config = dict(
    n_layer=13,
    d_model=64,
    n_head=2,
    n_kv_head=2,
    head_dim=32,
    d_mlp=256,
    vocab_size=8192,
    activation='gelu',
    norm='layernorm',
    norm_place='pre',
    norm_eps=1e-06,
    positions='rope',
    rope_base=78900.0,
    rope_fraction=0.25,
    qk_norm=False,
    attn_scale=0.177,
    bias='all',
    tie_embeddings=False,
    parallel_block=True,
    init='uniform',
    init_std_qkv=0.0603,
    init_std_o=0.0,
    init_std_up=0.0603,
    init_std_down=0.0,
    optimizer='adam_variant',
    lr=0.00281,
    lr_mult_qkv=0.7,
    lr_mult_o=0.639,
    beta1=0.9,
    lr_head=0.0124,
    grad_clip=1.0,
    warmup_steps=494,
    schedule='wsd',
    decay_fraction=0.777,
    decay_shape='linear',
    final_lr_fraction=0.1,
    batch_tokens=32768,
    seq_len=512,
    doc_mask=True,
    z_loss=1e-05,
    train_tokens=155800000,
    steps=4755,
    dataset='wikipedia_en',
)
Each number is 500 + 25 x the weight over its row's rms, rounded and kept within 0 to 999. Layers, rows and columns count from 0. Numbers have three digits each. The size before them is the row's rms in percent of the matrix's.

# layer 7 MLP down (transposed), 256x64, rms 0.0656, rows 89-195, columns 0-63
126:495449494479511508543516500509514536441515487508516501504500521447507516495514483496521518502554454491470516528514478488512501524480482496507519493493491488480554511502494494497418551498491468
116:553471492492511508504481484467520528477506512524502496464457517518499494484477538473495500512488501495484436490528491445502451494485533460536507505508496543487523506496537510553486496474516541
119:479518534524502477521510517486493496476530511543454528550465495456495500490517502535495527421472506517466522476515504497502502533517531510507537485506495455482494498477515524483469481516459518
123:505544512532507467485482496474515475493541499494472502533463528526473482479493512506467502495502547487538491477480492503463540441551510500504523499466552478535492479490530531514482469504515497
110:460546524484468522511485531453500505494479541527502509527480501473530481514497520459463497473512515443555502492497486536527530476527466538483474496462530501496462498514490520482499509515509493
127:511518493514528522488505497480479473485510456479506482511455532473486491495455503462535483513564524497504482475501489550506502522527465487497512550476512469528515522498481547485492466545474520
004:498491496485527486491496473519526432478461482518495494509556517499509531541479498514509567547515566533482517497475498488475542506455523469489508493500524494491515511506478522511515507506486493
062:514475513487481489508480545498515496499510480475541489524515497499511522496529504508494521529429426466469530511505489492503513483563485501500520451517509463508475513533467537492494512522499470
128:484541494502523487481482498529529456519443504511485501492455523513530492520487559478467464491505478471467518519480474510493457503473462544515490495481507510506517505554497513546519497507530513
133:464493513507495485493452477526487517537521504444501516486522478503475459495545505485481503472501509559515450495529485470510504538514470500458509511490527529500548510497488494490474529479543531
089:500484449473496544531494542477511468483498480504477500494500530505505506525489506457540467456500550495514482491534490483508539454497476537520502460515455513498495475527511501553526517488478501
105:472516532488510472520516496498539512507450534556505513496460512493509536513502544477499470498454527490530489498563478525506475456491438495497483487517518472493525491515514510514489487479486474
105:486481500496502491499481541511533522466546495500468516500514500481541511498513477481483549433483529467497508434501482482522525488542528449512523511494502514495515471501548513494473489517514473
100:510494516446539517531492479501518498502461492477578495513511480489495507460484530510523466497483474447507501531539475487512499501470514512510512493495502547464488531518473496513486554481501461
124:482478542547463465510459500497460524492531486485495495517505475478512502528516447520490490491479487512550524494509471458520510528533506469466554495512535526525477484527481496523490473493490525
125:537467485475471499502463478454504500493481545492546498484510516518516478467542491524483527491461479504512514489523500484475552472491486500532523451500504506443502535537486502478525536509524505
004:499501516483535460486506497509505459455447488552484515477542503465498528526503509522517542509493523534458536493476473461468533483458541496499477485507520456501513482512488511507527485516495496
004:495477511529482480508453508498453483479507481459537538507465489471530511533537462483522471518508492473521505484530494503519499504507481486520444554510469507507502524470470483537498505454537496
133:508511504481509547530479477551487516484510493481540489430511525500475548495501535453499510510542529457499496539497478484488507475500462495516534497508495502478521531488502491464504497482519446
127:512484499532515500533480542494524510487486484528470463491473527481457489477542497510530506473462529476553502502482505472499449480514505517522569472507512493462471529458502529516503486501491501
102:511447508518533552503522493492514485512426472539531478503492489534508508484439517531464503501497478486485526511518481528491511467532529463502501488498528482510525501483531488526479507509494453
098:499537482507479482496471527502477515458559570506452484539481483489460519478494473478498460509526498481469514542476490516533474527530503493478529495476512498492532482496482526508480511483531510
004:495477478526541478518504468509527454464459480537480487493539509505488535519494513508526557542512503516470507503486478463465545475444517441487511510473519492500513482495505523510514503494505509
064:498540446523505497501481505485488492480501530490503493495522495518492453539554474531505518484484530500477497477487452497487522538520476566519514481488470497517458470528499554496513498473492466
171:497534530535541485501501454489449518513505478501476448502504495499473506468514475540521472500497576470515515478493519511519493520462477461484495481504505552500492502479480534494472509512534512
110:512512474501504516503442547441504509471500498524531482488495480531475493484497520521484495511497537518511462509544544475472462477518467513460529461521511475510522535502508529458500530495508480
103:506471465523470491532484512525493485495496517471491518495532487510482495473515529500502482486439529512480515520501524441468547468507516542508533432503485536529482523491490478542501521493488521
101:490508463495510490545454551541500495501520504502485504552524500430478539513478466480467519487497507491513494448537501489518500476498499467473527467484495512511547499507476539522514505492518503
109:543480497482529497490539468475534486443497490506481517541481497493522474495530466486480511516495470515510521485493483502484533522518474510486528520532498453488484500451463520482502546555485536
103:491525510464525502514550506450467505461494502487516505517484522478506543502498458473482502479471464497477552468468526506556528510536520495531518491478498490504519495491534494458540511510467490
090:533508527520527484506555509477494484526486509512447487500475539542501552520506436523473483489474528478498474488472471491518526503534476497477486530475499521531503492492493469476521465533477503
123:506491521546512479538519467525508467502462449498490506467517530458484508498502513535530482473474501492509509513515494469535487449495476530543493474461515505488508497480498457541498544493538519
004:508503515483468497532522520498482501514517453473509536487487485506525459564506490497502441522483542500517526469499506508516461520545544521511454523537518505518515521501476486526516526468525503
072:509528494517489511499553534495481475487478485501507509520520531494534549491488528486474449537508475522453546513518516499533506488478520442508514494464509515437485484480493463495494500509470512
094:514491549481453498520512551523515506529515508531522475512479465444497480475475485523529508488521544492480501524490492518530504453497478497536470469557462495510508508460470513491489497513508477
116:497452492444497487517555539490483548514510464533495478500479502457479522521549484541521521482477471514499490493492473518497479514531512468494525527475499493527523508491497510496512509506430508
113:470480467520492488498527515513509519461534530529529450503480485512497495481532482522510511478492542502489494508531540508537461446516502477524473512504526506475452531458515481501522494537491451
108:482496535470491506512499518445500518525478461489480493525476535521510505519487536536533510530509462487509481515483496516491523494464508536486484477512567488512457536489506497460461446506522484
061:513514518508492536519500527541518500448515509524487518529521548499502476527483488531466480474511501502425482493490486520516477489530488488495527520449508522455531464476474526527477475473485500
003:474526548503552490500532496501516511444475512548493524468541525483510518485511539533531527516482480512481521543481461486486495478510550503521505474489528471499532484525513544498489492512507494
124:541540433466435526518520495486467517498517526521497495501491512523540490484513509519525500475468478489460513460494492453501516511488493494535562490506471470492517508525518530500489483500485511
090:542495487497510435490532517495503506536524482528496496482550512487507475440467467524512495484483518524496441484481480529482496494477554483482497507499498535525515497480491528469546491488515521
135:487497434493473526528513487473490516487529517483526498458513509525499480526494517490504550502469499523463535505469494483488485541511480480487450542480468526508497513487529500457506548545518488
096:502527513533483522476536526467496484462469503500499451535499515430491495459523509514526512485498511475512504501502525512515474502531478489518492496499433543510514551461529485500475473497500526
035:512455485461509501507518520486488476494504522515489498551535512509513492474512434496479490518494531456471473504481492473502533534530497454502452514476477498495521514491504547539521516453532504
004:481468481462521485509487470539495519461519474486544486521501511500496529543540497547485510495461549524511532499559495493533513492514500506500469534524497538476526469489498507519513489497450480
103:520499496490494520521481490493503482509491539520506444546499554520551473514516468524521524512500489503508490461514498457445512504518488508507467527494478512504469502446513528446458492519518503
117:522493494475514488452484521468483525484499522505567491511537473485525567492529514485489502479494538555459499485487498518537486445499460479505497476478507504468497528500472508493510494482519524
103:458483482481487522526477457503483508509512496480508457504511537488505522463500469461543506500513512496495472539462514477506508514516521529519539493495507504467509584446483533492520521480485501
116:498508511515456479498494502510545497487456445495460533489490543482483512497518540486524523484525533445510457518490507535483488529486518487481495493522488545502499482483479450504481522537537515
098:510478546458513511487476504526519479470491471451462534520505530523483500516532464461507527512541522522513507528474522490509561499487512487520485461508498489482494514538480507496513470493485439
094:497481544460493487525473526489543501503495491500477509535449495494474551514484495467501530510492502467489537514498510522451492549519504467516501454535497479486509538470546474515512509482527474
004:494508527486477502507482500493458525476508521504490516531486518472493427505497478465498454509487553488457503510469505506504483540556488533528482529504522523554479488520489460492492509484494466
004:500510486446490497515546522497528496501495480524484497488550490486529487548500514516441490499485569499509529485476485477474461516546535527500507478530542474504509505513460490466489501497500484
139:515507527519511508485513455494519503508509468541495481482481502512475537505466510525500482517479533470587467495502510527455482504520495457472513511482477480510540523474528519478514490449495526
128:483495502554508525529522516503529502485530483489480500492471494488465578499499506539474490499496538434486541501518494531483494481531477521483467498486513499486537538467480499486484496481505453
119:474499498534448466451528473506458500512509534532477499513508494473539494499493502497450518494509524529473499468517498542506476500496501550521524483452489517485533472491519490540520488464540509
123:538540529527480504506490483506483445535495515477523484525516521533463513518501457526478463491454478496489516497516523512509492522508513485488510436514470537492437464495515496525503491502539507
004:522530507472506499479490480497531472476493497525480492474541488513477501516483524515498553484528528542517521484477504479507472496480563495459502468519480471447504491521515540486529481547457514
128:474515518487469515490467556546496473518524504485492533534522541490520517516508528512503494465511524495459449502506515494516535494524544483496479498477522496485477486469476491433534473468502509
004:465530531505523495509531476547488502466479480506496513472534535467514497563515523536548520518516500516492516499524475501516526481494548489548480493544518467523522483533489538508522508506493495
123:539505507472529486482496493467503495525476514503493490460531495548477538533484549527477504488494491465486513485511531484524480478493486540523477498479481477474546514506527428537477488506534480
136:499500521513503508512526535507532528508457473482483482504461505493460565467515457479524541494505487494475503484452508493494485543438499500484477503501520507516529506471485498511556513513477539
004:501498507495526481490500474527512486453484493539490516509554518465468531548542534549498541504503529544506547499515477482505523481496544475495510519506509490471521479517495540500525477526470491
126:505517511506477480478529504459487483478448498529533478514463511484486470531488529487484553532511501448500504472514517516463464535507469455508475544513514520514504528512547490493527486506526475
109:512510475529487464476504518522487506533508526511478547488523525488515499485484483512508515489510557466493486453506489475476513484511510485498498467509522548519484446561504537502498485525445458
004:496488463518532490546542469508543488549478472513469470468529495536495532533494501522525522530502493509508514501491507506479522478450550464492512536485541523485523474517510514502516539511525497
078:480488492494513482536475466507486472487550514503486531514511566502514496492503456512456517501489448464487479495514521516518496470495538524512539494495496495564540486471491513511507521460465484
083:504496498453505521543513496475497545517453515475473528520474502504482452500512501517531480489512487485500486467498512512499561477530528473507490478493493482548511544562457479483490492481522476
101:522535514513486506506488503496487525508450466484482513528464543493494437513502475510490541511506518507526454491518507507506508434471501531502531491505514489535519505507520498460478445454531506
102:529473447491508511501501529538521492479549497507466507482488494517477503438524492528521471504475435485497531495497502519465504505534499490504515475486509473489469529494516512498564542491531477
107:522484561506481506483470510508533505488505498498452509462516506496515532507492483533488519525501485471503457487515494504491502531464511519430505456498499493528470491500550526532483550452504486
121:490497499495467499490544496503520553475494484517516503491526539515497463498497467461470552491465466490473468468529504485510465523499514566491482490487521561527503496526506530497492503516477468
037:527427488482511525494469494532516478489511494482517485494520499443510513523533505501496505520508471452492475513487535500475489475560509514491481519455470473469558522517514502532495520498477517
142:510502511490448480538522517492431510518499501524481499469532494501489477472522522548494500450500573473485485507478497510477523522504509528481557453522512513478488487495518489516491489515504473
057:464515534499502449500499455490512492484497492498526510474530517521511529457494473453526503554492506489510477513408509519515505477502523516473526451493511538517516487522488495477520520497492505
113:450483534527520481488488542510461492445525512521478444549495510507456539481519490499500508480511526497509492485552483496514473475506481477519534479491526502505530533530471506489484515503464520
117:484518533483517494507499482527517512482532475532488489485486516468492475499491492500479506500472416504495529484512452474518478546482507492563499505492493485528477451515536526539533496517504534
108:461502482466505522500486474519513483498534523496506489503533515484514494497503513553523481478541465498481496527504456499524504464455460510494485518505468451516548494532449528474553499522510488
003:479504524482507479516540495486515524510479490525484516455555495469521477526513506540485483483472526498520512521489462488480454494539549486511499516527545483496532474515458518450485491489515458
083:501483493507447497511468464544505490486465468511521517517475502467493505471526450522513523490451484467517500510504513455491469534549526550520500493479466492510507544531508533510489516521512505
003:493497516543483489512515505505499543539517467490506542470464491472491512513499495473519425512469476475540500480505506522506468491495532483525498569488507514496480506522481505475486488450542479
092:534436496451470466548443464498480504507529501520472483523523534500501550485508505507507475511501497503494503524516467476492509515489474500515488492520511525454533517542439514496509511489506501
115:479516507527506530512489494477527525473486473484514516499469484535491502492475553485513555489501455494456519541514492527546466502509472527486447486497474510518492486503475527516484505452496553
109:514521544490474515488467521513516486477506482479486527539511569497525447492477479481501546484490479503483478495499488492490505550489447489540523506510526490503489463517481513496527514509437527
003:467517537505472503526539521519492558541537494507509516488506517476527502498526507527498446483474510476516505491537497532502512520562484525546513522524508536539473506507498464493475502486537491
078:500495492470485515474463499513507514516494502476513520508558538438529497509506488519492536514499489501502486490477473487501513487530530504456515454488451507559493460510510557513525472528486467
125:479522505532474504486507484539484500510492508518520492529513500530520516523494488437513476522466548507459487487470514494525463483497504476500503442503459568525492500480484521525491517497457540
124:499455537541465495531522526504499487482523483497463497519510489516535504516555488543487484489499521486495461493531449492511496465481535521491499485469482463528521477573485506498472491484507482
096:454478545519517469481505459549446504491487515456504501487519443508512535493495508482511546487519505511507479495516506487502461509488503498527517488448511537521507502541490512539460520473494524
004:500471472557517506528497474482526519520504513531497479501493503515492526437506499496539546501523451484512475517510474490495555492462493456468545525456474521500488498500530512476503500510508528
099:483517524511511504524496475488478521450444523492467507474526501482513507496514489499451536504516553498492563484469495478513483474502466518541482450486500531497552530512515501490498489480529482
004:476483435510494513525504474495528493521525480468494463518470500552478508461472490485505522518496460485509475483504495502506512499465460472457521481462458535470479508474535484504492512473497547
004:514520499505513510544532507488555513579480508542460485451537483531499492484480521520509516494507509504511496508466498521476505517497551480486553483494523506489517485537514517459512517529519501
133:483515499477530532490542516514527508485496509499527485494496506487520490506509497469447500499519462526512517481575460503521476528442537487533521509473456447495484502497533494522493515469472501
004:498503462484530518517542495520551488517503503530471481531535521515468554494502523526466508521472537495506497528486510493471494492481524449492576515459523534481499470515493515480508510511511506
003:492498555512510469472497517495464495450472504486528516503538533440527521527541497513518523496504521529505525488524523480515482509526479522532467509543504485511499508491499493581480485485514510
005:491505476517471526508487509506521487544516499478508458517479482552498474441446479476506483519498477477473461506477513540496512515489436522485526466477482536526486515489531471483491524480500485
120:495492482513494481511450504483531493505563526485446463492487497511479469455513507523476490486510473517521504471471508514502493501485489492487510540502536547483538499541465500512523470565484517
124:483491514486511530528506494505444496504491518555522484500513472454513531483474486515512524503533519488455518497489512539535505488511569447504460483478482498458487503471515502492482542514516477
003:503550516478488522474522515519496432525471497508513472500524487506517517485445489490487525504506543509502472440475553511485537488479475511484510450550486497517483508499489517502492543522500500
134:515484541499423494498504478516516497482455525493495495472505522486532538497431520481485508478535488536507506490496494540497512479494518546502526499488532451538529491510513522517506479489473467
112:492507499528501499498480529478525548504520478493457503538517500505485465493511517578500514493505500501478475489487458487452507513510467475528506505505520458514510523506461551473547502517458468
004:493492493450517459490500486551480520471484463498502494507528511479470531551533512540449498488477542517498526474540492483500500486552524506507475511535499526500514465492466514512502498487457474
004:486455444527509501520481457499492476502491471475509485502511513530496530501515484508541542526519479494513496509518477508502529482441478426462509535459483522477528483478512516516519509480499525
104:487504464472486534540510525494555509508476505545484498536526531482516471513459508514500490524484466508445515545471457460474487487517498534502516497505531457507486473496514471475503501526528492
114:499478477515529498515494506453488493486487519493503483509526495562531518494454485490476506485535481484450507497491493537565516537495566478537482482491511479506485483496515494463525544490493473
# layer 7 MLP up, 256x64, rms 0.0977, rows 90-196, columns 0-63
114:490485481458499514547429486499472508542499487513516456473506482481529476483478492493528495503484519501520521461489523506509494488466469546501527512552500498465525507495503493508566513475532489
115:484510536532504467456496444474495519555517530496508523517481458520501476501446547502527488477515491500539516481531548485515500518487456540494469490507461515493460494492484494494510507505506500
119:509457493534534518495485489481529453499466485521508468507491470522500529480478522486507485476543524509544507476504540555485484523453469519442530491520472503479509547509482489507513495497480517
119:476529507534472530506520504502485499529490484521472458473470487485486498506548489515566481499528514570486460447498473459482514533490512497505545489501524499488521492502497462499527485508502527
101:496532486466478504524502506496492501521524522496533492458489459499497513500485484497515507480485538532493498509514503453525491528470494508546518481472506466491456440494572484485523495466557493
003:521498510503489498541479513497522543489514470452509501500529489520522514464484513463508480506511510471491513471539468511552532478535473518512516462492570501514532527519504489536456501464492519
080:527514447541510500509509462489491467512492484501485526517477506487551494499486504453563520502549498515487482512506518518475479472489489475511545505502515532486480490512457542453517484498538465
125:467534502513509504488520463499481528497530502505515539510499465511477473532539477530533476470518480517521496517493519497439473483491453521499507548489450442497490524533496508525494495470528487
119:488506494543478468483478495456463493548496501536495527490497481542500504517466484516477485525489476509516489536501495487511464515438507504564474488513525463458457484512538518517510490505526489
104:515524519500476497497490481502479519548494511499463470484465488489503453483489513464574519501491494524506481500542465433520472547488512512484497498532542481516498482483517518488532522527519522
116:476507472522511547504516480477481479499463448513480497492502471467492536547500512495482504521567544523509503506489504522494522467466511519485460472536472520496533495507499445504472479528495517
101:496486497537528492520500467495532470506528488489533448503465478528503490442467527457521468479494502537546498478528505537487511505498474523486524526531489469471488529471481473509523465523498520
111:478566520494491504479535479499471494530496508514497481510485491525539518532468492511547478521530485506508501513483477515466495500530459534449455486524532477534467486482464468509483519498538483
103:521462504521522519495506482463493473491515466496541515466466485520506501519464484470528443489504519505502477557539547493498515512480494506509475529511525474463462538459529500525516492469482508
118:441560484471495488471538491494489500501516498475472466502486510496525514538477525510525470508553511512491511532501512534480442494522477498487493506486474484468475494513507512499442478544536502
006:467474482481467472479480498484488502489486452466480478492505461507481504452456483447461484491503495476495475481516454502531491501505452495483507468456537492502512486496495473535473467470465491
008:518543518535535520505538516523517529546506544530527489510513514519484504511514532516527515515543514537529533522503534517504502515504498531517519526531504517529523527536543529521526521541519523
127:492503541490502515481518511542480483505477500473478489461453488486466520565516490506520474518505518508519489521531538484466492525468478524534501504490468513436502529480478505529507531501520449
119:472532540519527498502543452479447470482535522514477521510509451495481505509490484476485465510546489511488543518462520514513510490523481464484485530533495505491469516500478535473459490501532494
115:509514468494526495516530538452515506507509495503456449465502505508483478506492445530500475497457484510538508499519513512547502539499516486491472495492487521496553483480490480494509531554549529
095:483476483488498524518513525494490531497427489535472490467515519475527443499492517471507523468529498514519489539527549498489500528469477510496520502510449499548499491479517523478487525539472517
007:531510520504500515526504531520516535516513505498521527519533512532523520503500521505507514529531538506529542508538490526548536528540504542516522496511541525531553537535512517547505515497510516
081:496491533548499501490494498514493517502459504467463469471429520464492514506468518468473494496498516524525477511508525530507485511445532514489488522496510463498524545476521508539533469525465504
142:494528514466539493512523471482483501514485503529488479451424495506511529501508485484522461487497495508471489510489536554519500505469477516469518501532466524441508529492475474521510536488528493
128:538539485495506487535505509444503491485498505528495474461509483527484482505506504540472469488455520516524536463499525491508529541518491492494481514488490509491533477478560490433539481514523504
105:485526536460491494459522471524470463477469502519504494476497514509507515528472497486534513476543508519434526512477531522475488487522497479500477548525510474502529452519475506464502506535516469
093:506484507471520544463535528495513498524520467526534478500502482536444455522478501504496487553494533489505517504486492500499474525506483544519448508492501508494445465467484533504464485503527492
116:438515466519517497499506514493478520537515486491501464481509505509494492521447499496485473490482554495451537500462515503489465471508494476453487512516496523515497538537523504485529459533536466
096:491549477511562453453515507486487489486473484510497515478487510504511521533492509464498509521497527517492494494480541541453478514521486498473489514520493510497498514508503522595469510505474521
111:473493484478521516474497477508514526493442507517483496512472494482507524514466565443481509492494534535511521500447519522509454522519488476485505532477493513455510539496492469537519527502477492
111:451492476494542531461537473487455511495506523487505473521510509501505533507456520480466480483532528512507526499461509509517500497475463438527490539494451505491517537497519549507509492483510501
004:486482487509492489460505472505489488475490542500493478456515509466441511438488457487486507495508451484523484501488521521444477475473449467510521479478473492498478477482501492478503463535496503
080:482497559480500541491475446513489508505490512519527485504472493468484524473507523485504498471487493481531559483478518449468453493479491545555530531516498499491517520531509499491473472504494519
113:506529468474496507516532492512509529495520501472469484459483481487507516503479525496500461508550482544483511495460510440478538518490493459509539517484514496484525521516522512504548479568508482
111:477503511483538483471543436463485493488477527465545504511512496537510510486445507525502502520528507503475499508478524488475461495506512523495459513520488508531479509523519463564476497535510483
124:485498504496503477479515518469459465544514467533489523511487514508499529492522471521510462511548534554451483484453502526455488500505483478463506519542513477461525501525501533486479478500507500
109:499491480509522516510495501508485475515492495472526511498488478495482455502490523457528527494486548542529502465533524457515482510458541495557507518482462493477505473495534482552524542473520484
081:505475486514511485490493464474508500478468501521534501509472483546496519501463501460491531434486502527508495572511520486510529516504495533493497475521505522522485475502506488487472444565489523
004:485472462465476479470475469470485491458504460488465495485491491491474486463495483473462482498495507496468486507493481482496500488496473483476489430444508493472459462474465468516514477482470488
101:463535541519507490476539462527506482509468491448501481505518490497476493505469539502520490500507524532529452534514501513525492495484491506446453510462468524512458478511471472514487501480499539
109:502501533547519489481491488504519460508522468485509506498493453463536518573521532476512493504477531504458526526482523515503473474521482467476526529504484488467514493510479446511528477516473502
132:473539468489536534495505510443457485506511481511481455464487481520475538514497480505507492485506503500510555486469538523457529541486470492508483503518461520486527543464488501491500509487535501
105:509481486477515477510499508491504530489532503487469472471460513510486524545528517491479446486531509522490513508482510490538510469487503451498509537526474480463500522505550500504503477571528455
045:490530500531463515475477540515485526472492489501511505510546488479458516496485552468511510495533514530498532520482509493499438495499502513458522489543549465512472527513501454511486476507477466
004:515505517551486510551505544537512509539541503482486501533527509514529520527503515494503493496542493487487477500485534497514503493496472513534518461505544495530534549524546487540485533512516538
115:450514504534505529446534510446470495512532474499493522491476483512494515513470454523544492463501515542509521507446494524489480531495532488477501531514496449500514525503517483465489513482510510
108:445500523487497531468543496475504528501459490514512518445486455485498489544500473516521479467571496496527500541466533504468496504486515549507476468485505527527496495502495508493498506520515488
115:521489476514493486461508522488510441511498526463486485479479519524517485498511485504488502496450534542523477521454509455469503542519495512538486518510522482471504464508533544489502448492542493
114:493504495474513454496513428471484466500547494505507479503544491533517467508523480526492451489474524510518486523505534538493506446494475487514487540501462509502485502534519481528530519469507480
104:489497495471512534458532506490518537528490515528470511480511500483516501511482521523551498463488497513459567467481508473494460508521482518491500520491497515487492519512538483470506484532533424
121:504555473493494461550498520491511493553461506486533484499487496512480510554501517522490470515484505514532463508504470456451478503492478525495498507540523501506492532491478494490517448554499500
003:478531516538525522514490503532507473480508519550528481476498495491516530505462508512516544499533465504538493511518560500511468465488508461485533541527528516492519490480535531519512464533517524
004:545506538510508516519513506521520508483553505504496517499555540516516542488544510515516518524513499497516520524545514556507537504518529486516546493477535534532505501490501504534530516515534528
135:493501484490514502533512488525545491512438493506501482464455497506492481529476507502518454530491498522542520516508503533484476481466501540453461524536503496458506539503456450506512492498525502
120:449532509511563519463528497510490469474490476471480517485466492495468509498504526518543453486481509501554531541510508496470494516498506526460456502522505496508494489474478465534518506522517472
131:505504482521514537460509498479458497504471508510511516475524470528461471531549480499526498501476506528489461485519553570476473525462496504499515451504486478491504484502506478479503517453527502
137:487485478469503495512502488462449521539532529516524473493484529506519525443485491510475452500492530503487497535493525471529470501463481522547525518534513507489444480486514522482499481533530508
009:513500521520505516535523539520519532525533518518517525554526510532539549497517509510516509509504523499514491521542502526528548534534517526529515520506547535532527522527514503532509528504522517
131:489555515515511501508521477486477519528514536536536507488497466510474489523497524485479479446511511492493511527528539549494462495484484468521468540491515504495483511461478520451513482461538531
003:457466449476484453483472520478493513502498515468476462495511466513481503460485495443476507485501506491477463488499483514534482506517447487507530480443525497511487492510504468537481493466470484
132:503475462530523478514513510458484517486458488497539482485501498549492549476462526508481454468466516526513483527489508527508499492475492448521469510546492469485536504500504521515535466520516515
122:478495484503479497515492478505510511571466512508523474450466494545477502503479452531510499481483514483518496502471513488470515506480498587483503506508499459484500540507513493493526461538515481
004:488477492485470474522491531495492490510526474475473464524507464529519518472493485443492481497515507456486465504498478500543529506522462506491499464456547509515529524502518479564464510477484513
123:462502512502576480493511487537498499486559495478449495510531469489492508522461492516511500478531523523524485489470498500481503518499481487472499513493445483450507464495497471527466488521545504
113:494489458514510482472522499475521490489477477522501515470473465498516492527526468528493479488509510485471577477515517495444535492488492502464490525529483504505518549518498465521523501531492439
007:536500511485476524522489529525521513488529522498520555521533542523521524502518502511492537539513522497526530509538483535537543511542518522530538478509527521526522538528482522522510519473508518
095:485473491541479529484471511480532502546495509500512481517433510509535427512462513507518491519486523494507465497505534491469445538493493504505489517529504471511475488501527488481487517538520466
105:465512479500517484526508503533467473488524514515526466474495491513487486523456537469519520536497533497475541534516530526496512496492490472464476518491446556474478493514470456503531483527515520
121:496539532514528477460488493534497516551501522484514506477531473514495495507483515511474502454471543516494517490528513483493504465469479475537473532502490477436455513515519516480521547486530489
113:466525484494517519504522496471456554525479524558550487469492517501466521502470509511542493475521553501483506461493491469490468488461468484494511492516501501524494493514555536496491487516520493
120:479506477502465472494535459479519516525467514520539463464514526529505549481505534549479505511491539531466513478451477507524490509504501478499509504517501522486479475531459450477502474505519516
106:500505456543498507496534484509478485489542502512470500475521471483525464525504530456492490494527536540530490527510493509529504523488484487478464521475453502459443515508521494520489455532491534
046:465536468525480515498485519475516524505542498537485535547503494504486477459463474442509489515526552500483491535490488485528479529459486481478525475510476472521481455515473491509490491504526484
130:511486467471523485508497497497484496526522524496548498468506492516530479501488472479525489480529492500525538512545531524507498506433463490512547505534475489496500524455517439499535516495537472
071:492541470554539497498506506513480491514492496505494457505505489455531461499514533516482531488481524494498503492531503442447542470504459537542497499458509483479487483506546521506478512510499512
113:501473493494542517504517495495466477523478496477550498471521471508464527484526505479516488538533518507550464485541535512528499497469502550492440498485469468477492517486506476490496486494549478
106:493506494502500470467517478466488483547495527441467558508478465471494481514488510506541498532507496498516483524521525495472474546505516502473450499512462507469510541487500474522451505525519507
118:469469518497476518468552491496458501500466486477518476454511476523528499519508507523490474483522496510543536523506519510490492473488497547512495502495503472553488532474468465523465482557510472
007:531518524509518527521515521523537503499545529524507524520540536529521528505538519522516531533523520511517519531537523540520531507529523508517530495495534531535500517514509519539535524517525536
100:529516499478517521465516530507504452508488470491532499485480488485465494513505515459490470470519508509496513480514507498479534501482539502565526511478519468448541491511528445537532516534523492
004:522528508490521523499546523508522484518533558537525509490521545526498503508536507534502546517524510522527512527530551530494522506521504513508496501520485513513519518501533536505553512553500530
109:466546477516512535449555520480459466531490485509503507498506456523469509503487510494538517499538498498483490523468496562525529482485510447486493491533461503506499513514491487477490473509528513
100:464515538526536499490502474489519550543475537483539449480470501500466497523496466530520534462497505501527493488503503460470473514506499543471473469475520473513496501476456480511517510509521485
100:506500504492519458499498478491521457503478532508484516506495458500531502485482523548480496483519473519538485510501522496507458502475514538496492459523443518515506500478549480479452504571529504
009:522535527519529520513522525534527510518532535532523521510530540520510519532533521528529531527522514525522517534509530527517503526518534513523519525518515521515517526517529528523542523535526530
102:506514519555514508520497498462483487505497468527497501446513483474476497503473508467507520486489531517499481529556497467519520507478478493528488556518569490478484510491456481467520487500528538
124:498461495466495484520522454488514501539530564517514444506488497489498523473474522528532505538485510498493523491473471456502490539489514492491502526560518495486516477506505515460552481514523505
131:495498496498509482516527464469482525536504455540529498529483496507490460510485477506520517520492515489503533523429441473525481516498485507504496514536520500525507460496504498441539513512525537
111:468524463510507496533509465494487507482512479498553521506460473487472495545474490522535475467504509539533444527532533524488469476500477536466508496485481478516480504524519532481529519531513504
004:548509512469471519506503537522502505529480504489513546527495514529530496543500515528490499507511548506506551507513486514514521531540540547503463502530502510523548537528490529508483520456508491
109:496540535497511487489532548519482473527494491531484472484493511503506492502528507513513468507529502527512473494513452529484472557537451499460497538473503455460469496499461489515478468503505531
005:553510516507489517515511522525494545535491514494529554506510535496520503536505495537527492501513538529514550503497500500493506539528541550528479516550496511504537541529501510468504523510528492
006:516475491442456498494465497495510472438507488484492552506513527493509510467496468505472519510461492460500484496519455514496524482525527477493498470470505510491472495479436494492492489444492492
118:482545471504512467490524524470503515551499510492495497499498470489509486529532480516494506495507480528541512549479485516462488541509469512440471505513497492513494486521446475455501467542520534
009:543515523503505526542511523527520513504537509515522545516530539525535514524532518524529523532525531509531535520525521530531540511534525518516516491518537523511524529509506521527515530518522525
006:448490476493488471469472472486492503486485486503479449483485460483460475459467484467485458472491476496464458486482467476483476487471459485472470470454496482487486482489491476499502484499471487
005:518498507494509517492494450476488501470478498478521540470477526454500482530489491515501495488455487517499527469466504456476458486496531501488482529538449483449476494480475521439495468500501498
127:490500489466536508511544486482520507483521501505533462486487481497528486516426505498520479522514490520486511536477498532476467487503489465436511518551450535497497512505508467510519482521538481
124:502519441482502485502518504463523486522508533489479466497508469486511514499477534482526505463506512513495504506438490490513529516508488484533533514503537494481525506484478454471540457553544532
004:473468486474501487489458475472510534479481485451523500507482478477482486472483494474506469471441476484447447463491459494505482502497496484490498501466497485454489492488475458470474466491480500
122:485541472513546508479547508468499495515529486515493500491498508488475465534501514484473478504493528530490469497472506470469489553528470444499451539514540495490521522518484511482485450513509526
112:492457488545494545485509487507505495524480485473527512484460466526495515484483521469510486529508555504489520502522524486483494498464503548468509505506447502461489544497472506536555492504474467
004:507483521533503514535496546530523496523564520514489509523541521526535538518523514494512513510534504488507487510504513532530508516498483495528525477485555516528521540514529496560514522523519537
004:537499495486474488516480531519504529529480525474497532516507498508501486497496511485517500509533540493510545491488470510514529508538510560518478469514504501538511567551481506517458528442505490
096:483491516505493514507494457542457515477494499537501462470520476511507533506479483480512510484493549526525526502490529501499500516449481512518469504488410515486531490500488507536487518486477552
099:492521510529487461531495464542529486518480467492476494493477517523486514498504495496506505525487527520498496515509522506473481516479453515475504505480436546482450508478492493547460467550500454
120:480501528516505530483526480504508482492553480499488518473457501510482504511490491495550494494527484542501529492479496502454496481452501524464532554470441479504476449509509480505520499493522457